Part of a small language model's weights.
Size: width 384, 3 heads of 128, MLP 768 SwiGLU, vocabulary 8192, 29.9M parameters.
Training: a variant of Muon for these matrices, 340M tokens.
Each number is 128 + 24 x the weight over its row's rms, rounded and kept within 0 to 255. Layers, rows and columns count from 0. Numbers have three digits each. The size before them is the row's rms in percent of the matrix's.

# layer 2 attention key, 384x384, rms 0.0973, rows 218-285, columns 288-383
092:122151123164148145139091116138140168122100155104124135119102147123142143168146146120167129090130091132147135111165110117144142132140108143103115128125114147138142097048113141171130070116144146123117156121089111147139150134130071134138133113114063138115120122145128147095172117155117099132
105:174076125126145138139087101142104161169126111156075140141128124178143120078079126130134072151135166107104097147096105120094134121144117134137095100116116101128176096084111148112140116123127146139115111118214135146117168159124159149152104141146109116103151124078116135111138155145158113103
097:143113122069135144151165167108136144124159122140094110134123120138158154137141132103167126144128150088143109064084117148136110147106129128148119113107141156149111125123130135161141135136144108126144175109139137147110061104131153094144116118089139166143106113169088145155144100150140113147
094:099121150149131118140077146136121159132085162048113130134109136129175128178129117095133125109097113094158121147099166114139113104150121114126162111125170126095094174143172131136135115141096140133075114108165121134111132124105075151108096153098093131113133074099118136089133142123131096126
093:121133123121108127112100137094120141125118078122073158088122071127160143131146142106130107155103105140137127176092134111111116122153139121125143123178106166137118178137153166097075124140145104132090133112145151153136113144117160155149148135100084129132137136101131146126159123146128099142
102:134110120100146120133139117105076098133090147082112173138138120147126119136116159156137141122111112195174096154108149139122179122109169126103138125139143116133152135071125144135132159128114126139095098126152128140118130110144099101128111179146129072153131134132115087145130140062110115145
095:114143130147116150139125142156087148108099121100099118150095128138123128115152147139156149129111105099101129129173151101112142152107082156076102100124117145133117130104107155131118121133105125166131121156111123124098102112124134088107138120116122146099169133100092118102135144145115143119
091:120129094135132146111165126104133097134093156152123122134100149086168188114172144111122112110146140143149159110129071119130138110172165109118114142133168146180168137137171132103131168097157096090149101118135111135146094122086098118096114178132125150120097143138090108189155122165163094124
093:129118106158166137166110133149156127147112110142127143099152099146157111072093124136146119151093171120147113141178104159145124155143134160097125138139135145142135093103154125150116112154163099132187130144151079128123171094140125107145129139146118149109157155097149130075142118152152158111
103:166124140134127135128116131142177137150141152125136099139102087152105137143152136126149102105205134125142134157129119139110146120127138095118146123099107130127103132130108167102101145155070126131095132116159109128087095155129115142128158171174145114143131148103097099090150131130101110151
090:175132111165101142121155134137133132132163123176131119138120152096130109087132098158084117141148171141113107136151131133117171145108127144140124133116141183120153126175106137151130113165108103146138161122111123112136113085106144146122131094139097112135135120122146108063126117138137080124
094:169138097156125150090180158111126129130110100179127110110133151160137098140136144175103153058150123136135125142134107100155144106113163151082135171162150108113077144137104140166137133125108103135122088122101172119091137112114133130114139116154149098111129080103169150145139140095103162147
102:117143102109106153119143146131133142144130127169129099161176125086112100153113153119131087104129134087123164118149121119172151114120173164128108123132163120110164104131144138153162127100162089076135133157098127161145127137134105112116121125171133118101147109138173152106138107169143120132
098:123112140137105115136136152113182094125109158152102078154161133171094143131117136128131103101159149144121108125160164119074112105162132148109123098152143120115164176162100136142105145155126171124130143140125162148141151141127140138118137059102151148130129116112108163098151109125088110108
093:124116135087124128102139120122105156123141151155103105133162166079134153117105134113093201135146101127132143136121082143143153119150114149137145136134106112142153158129126122102151111156133149151099109155147088116111083130147128120087112149124102098109120106119121161125114122150090126133
096:119121075129118084128167165165130106129131105108146137101169100124109139156130158109153066107144122129162115128137139131105136124123145145114112129142124097122094129111163097123083164106098149114168113095109100103169148135091125138130127125149116080119126131134108143144137153141083134137
092:130114149106094109134090141125124101155132151152124144095094107120097148124146120112127135149175121105123135128100147148110123153134131085101110098127130112131117134125156110091125120144165172132068134103136121112083103124073174106125116154141116121136137123138144087151148143116159159105
093:111157157099093131115155130145124136097155121160145145143096117116114192126187149141148162122140087163133139121103125171127109155124129095144107127115064135100110111127148112109195173115104136118107134106149144116133138121087072135158104120109089101130108103096151115133152148103113171145
097:106087167137106148113107156148107137125100101081180129190198131145108166143067125122089173184126101148162129138139141159110216138102126147069081101125150147102117084151157101132127117107128163155140125114153142104113140156161077122130124147121109142174102074131113131133112112106108157100
097:123130140113144119125156126096152086122144138150135122147165100099131140172124122161110151085128126114124164142137168098126158117105146108133137153144101139157096139138134137153179120083093135141118085111147120104099110134123107134101100155155138155126113164146140137120134120144124157182
098:088110137101134125163144124108102126152127135094142116098091137157111111148112120130105145129118089119127109094111157105094131142108150152112119081130121137117096170153122112146119162112171087129100142147078141136103110120125127126101107144129123090111145083116140171116100115152121194115
097:098085122135134128138131130126109080127154128158127136103099114155089152156108126120117125094139147164083085141129123106188165106135159114129150128124125137134122146154133166154163139126149153123180142092132125119176109076140142140098126112114130138172076125127144117129148132097110153125
100:137140121145137108105119090117125152108132111094125145133158121089133131154122142099093111091116127124121152061120156139136159146146132102126152131113098073135119152145090113109130152134108138138093145125166103116113091090106174075160141114101133108196082108136106155105154115117090164120
101:093140113142124149140117095097127156107100175177158099117108115148099112146173095108123084119174097143107126138151116148116127127152085137103114125099107104106105146112142093105131142123120144134133114071144123096103083159091156113129110135119121147116134150166147113139145131149128124143
096:118130139142178122148121107146080092148096113112123122130191107145130085140111140095090089166115148120101155131085136171117131096165130156154118149131127104140102141148122092144112156112152134152127097079112089134124124125130145136150133163171158084128086111116159105120188145124091080168
099:123098161147124125168136069121057163096086119104103138104102153135122151150126155132153135141103135103126131144135166147141155130144150122107126159117106070171111143128131156145153090130135151141122123133131058153107151116136117134121162137154116119089136084111101135107151105130122168115
100:132101095108124096119096140112143130154147151154129118129152139134183136154140110110111103137138124135151163188152139121180125082162104149121126142103123106136132164135168134127106111116125094145124106128097142139117158154156140147106196130093099124125132158110142149093081120115136137165
105:158120140103168117118108161134124091136142114152118127139149116172071138130136132134133116149153122114081096121161122192129115166104122107159177122141101156148137147064114171150150110148110126164094113148112116124120139139128137091103127095140119086109124095118108121123128068107110102135
096:128131114125147128141129128128146130083167080121120158151113154116126124104144153089142136096115082109119133159144128148149114143133128119095152157161119133176112142143116162150092139147144109093123065137062137141146093107117149116078119115153123078157114112125153113109141097138075122140
097:146114095176145108172141140132127129112136117113073129148130125140097126100159123138111095129161144146109135133090102094128121126129106107137128145106142079119112134111115153155103125158135108109145083100100126078150092139107101172159121153137147132165082173107099122093153111154118147166
101:102100113107104143067107140141118099139156085101157095126128137132107120154102099113130141109128141138183137142119164115102172138138135112140093108126125113108108083152098140129108089091145128122179149104136107075136108133120129158135111100152156128102154133151123133124138086117135113138
099:139131067130109134157104104155105153143144126104125120088129100152114111094102067167099171128139077113150117165117148105113081126142165157100121112131129174133089144119086170128130125114141143125145121151101107143069157120120138142109157079151144163171119137130120151132115088141168171093
091:081110122124154113120116156105118126143114118104142185132143159178153092128107180151129131087119134147146125178126127162140148122165122122117093126096138126131122135121137135151118154143139156111129120150136135146111128163106097139126149123119111079143122151084113153128139123143121092184
104:174096095151115125126157104128138107115108124118144154157139159115159145126125127174095105101161116111136125144143142122120078173180154135117105142122140134074149129159094144145106105126158139109144123159116094122121163159138104175135066146106126107102144131114121127141115131156118112131
099:142089137106119096161087164109137154141139104108115102128137123157169107154121164129137127146089146145162120142099100158121151112136151145106077138120156107085125088128112161119103074108115107139153148119122113131084129166154124127086129129134148121144189154114125118113128180116116126137
103:150095178139179112128153159138128139118138122139165145114129176130137106120110105133104125097158167128153098109116129114154114142135137118105097114155185130099154097107117130134118147120145147108108135085136123089145201138155140140106162126159100129123147129134172130125170107110139179112
097:109127107154133086129124112156091163131139142121100151099094144102127128111132108092152143151111104135117134122121134126113163102115120132139137121109155145119094110120143115122149125127138138145122126129168129142148122133167165051119192118120085118174105143154119083143120081119118108096
103:100096096151130163150100113121107111097136126118134124090156117093165131102108150164121142149109118121161156141137150143121120138118117134119109101143145125081159128140111146152095118132130077117129132103151135147146111090128121077143135153106116123079148162117169132163101159095151142172
136:122136120129119122148141131120124106115152138093146132127149127104133127126116121117134160115153110095162117119136128149095107157106112135160174122119113123134154144127129141141102160158132082145138118110126151158165130156137163122149123163103123095106104151098148113089141108148059123132
102:125114167129110148137162100160148127149162124145106107124103084151098126099107139135106144123116118116111097116113147143110081101109165114073099133131103127116182116103118143103102105122101091120120141145135140137174081154123133079167115108147109113157131141165123140139145134146161119141
107:136159104138127158088137152130154125117101123112111109095133114169161126135119155106155120123096110111104114176134148103119148110124129142123127137138140159164135135117124132130128103115112175064139140130100116115139109141104132101076187092092092116090138085134119154197155139096118156109
118:088141161174134139095095106111129125142138125087125134143157092129146121132155136099126115102103117137118141198147133110088137129119115145063140145156129095126124119149110105143101143136128124113132149113106100133128119158142142182150133138122159118141110140149143147127139118157155129118
106:117120120117087116172140152116109161129121155115106179135139119107118165102117157095159169148167087155170121144125121114143145119132136148175122125121097125130112163157142136162142095105115136160114107148120105093067127131148124103131119115117138095108097099046142109113095117131136147091
098:135145089113106114099127127096141123094113141145167151105159097134119096104123156124136125138152104099128106084129135119086131131135135169152139141114122132130136124111127135114164152147146149102165155126116144107065116146135127180102153130110152112122137138091145127179164133130123158086
107:072123109096125168169116159131132153123108120186128134162109187159101138144105128177127103153128131155127124133110125157135140149177150113122106146121098149119114127121094124153131130134079088129140122099125091129121143125134122092148113143100104083159131094132145152117160132119151135177
097:118144175106172159165131107132145130161110163142143121126073128124161143178119158085138108088128103143094116127107144094164128139074173086163187095147123181167092117114120134166134101113130129132113119165146157146141121093109105125119135162099077145111157119124101099137104139148113116125
100:181143155131094144155142145105168128144143129093123136110100122132156107135137111156122072089102115135105145109106127115123088118080135078119103129130129115100150137123160127136117106160169130050095142106122091119168156147139103121111116145149102156099191157160119110173148146149130170115
105:166129092132141133124146162175135134147159082165113159124141186130121190115126095145128119147105170099113115117129113155154161151130129140115149162090117139104147110091096146112143161101143165151171147162139158146142097075138139114095164100114136152125134170143117132160137068149145112155
105:097127131111102132142097131165102100126166124127153146137130137122110083161123127148125149167108082116141113158092133127160097162127115147161171150136128089136137105127121109161120138088063107162149101107161093136110171097122150146136108100104109105111116120114118124102117143152172113138
101:131142175128162090095111181092146113122148139166117091103146107120145100175105134134119086130124177135126107108071125176106121105072134136072101113133091132104102116160155170097111175100138138109076142171088183141147158119130118147123164127167096126120105150112142119157133192116128108128
103:130131141107110145185155173141102127119121130132167117114109094127120103109121128151131125155166081114075170151107136162148135137096147166121109112125131138128119172136109128097170121133103112108133080118126121155139154089158117076154102116116124121116136143138141075102113140160121099117
108:135193152098088128139125141128137165168096176139150129173136141144130115131156068138165134103146129100121131126116107119136136145164086127182140146153068119109115085149133106167102139083149146141125118094125131185123128144147104162152111116108141139124067128119108100156116125137138155093
096:136109134134070119121139085178090162128106152121137154106179105115149121103120128142113118101146144114144134179138098095087151175149150105160141126146111113113106127087122151119153128126133114144137162132157100166171132104130124111118140099106141130144123145114149077115133105106142113141
097:122103199135135137111099132144153103128102082096136119157148119113096071083096098148154075113103130091125143149102146119142184138096167102174114091118145135123106133172131123126151154097127116142145121105151123158159097159166061162117113106151147133126142074144127143127117167129124136088
098:140152084086101132085104133097194161144114182143126081116136123135106149134121123170127185112126154139142143089151129100110151183124134105114129153108168120153157135085145161101153148137118146156160115130144134124185112168159146100067128100142094099117098150166137087119139101142114146133
097:166116118140182117135119135090144153137128105131141094068130112148146153110091118098158114114125137093140142158134130115118114180115121138119118151156172074133144115110149106132123183158108135113077141120147171165151140130133084144116148115147130104130115098139091088142118122149097156112
108:137116143143139149143132113125181144127165151127073101124152148134116156109138138127144134108142140099157172139133151097145158149155166135107177142129111128116163131133092157158132150113126137143140165159129144140169123131124132143100104139124155110152159136162095129116137084109123136137
100:116102114152108138092146106132112148146160132092123163147120106097095166143140127117074144129124159105135091098132104114135127121155099131121131133146092143129165127102139128109136132136144079145159096120125135111117066073113173104062135132135134142108116128116197137089162050119095116165
101:130105121154115132108122113133126110136178111065106108108141160127126126152124117098137094113114148111095109117094113088084157121120119114123135122112114102111159108127140128118104158140123113115103142145126149149120084092129147150104135123142105157151124101147171155106134086132094098104
105:123093140134134161156089162108151055134102124118131108150143143130104116131121140134109113155097117151127139153130123082126112114140132128123091115132120126131125152127149141124165143119152103125128099121121109133128188136119143128142113143178140134086067160166125141130138076092114136120
108:163117120092128173146118108171138126157151097151143136129156166144127124125098116123157164110133101137175139135141124156138140128114133100166102165099150106108114114184090093136147113107075134125197123123131122135123117158095158104089107127096145123137117092151154170137157141161103100129
102:136143126134141159137075132140138128131154172082121134179125084147134126111114070131140169091124129135121152134139117107107123135163146179112120120124150153111129127151152143142119141102118155162138076127122152099075139126121119096124088137148138170126151136106142114117130163150068188138
107:124143101144128169135121151122137148149138176112134118122143116143126108126157134112129121161095109132142129150132140107155145124128114150135120153148096093127137142132071124142101111113149106115104133138151139140129170140108130175167110109116142100122136141109105109125138110093114126126
112:102060131131143098154137139130107123141132159117142117128144114078136142112150132116103153113112156143081108058112140178161134124149134153119150138136114131127133129085163145113123120150124149094117127138121131073122098167148146081145130099144064139144189125132174161110155149117119114141
097:130128142141141114144135163111146106133151135125113139128137120189130132124149110129096103122097154120141131119106150189126121122095140109155078115164151119151128107134159115105115133120141140097106134107134160127099120128163135103128103140154102132122145125135093158137108137132104093104
108:091111120150072098118090143133162132140145149118154153117110123148143138108134142139107180147104172135108075132139153108123101115120092105169111101074147173152154101104129144090121139113112160122116125116137116118148109132135103132116104142136124121137080113110140157102133127110115135149
103:159114105101113147136174113122126128106116117144092072150108118131146127111192090155099149077137142144138148104146096133172140119099132161110151160141138148114156112135119123145152128097121106157139134167125141116115098123147131112101121112127159157159159116132142125118138100183096160138
109:118117158152135130117102149121116166091160094176130152135141116119107113124149125080133124098119120125095124136147095160156167106101119144117121153147123174117155140153082147160118134139159138114130129110140088133102107086087089131087177074136160167152154075131142093121108116128123096105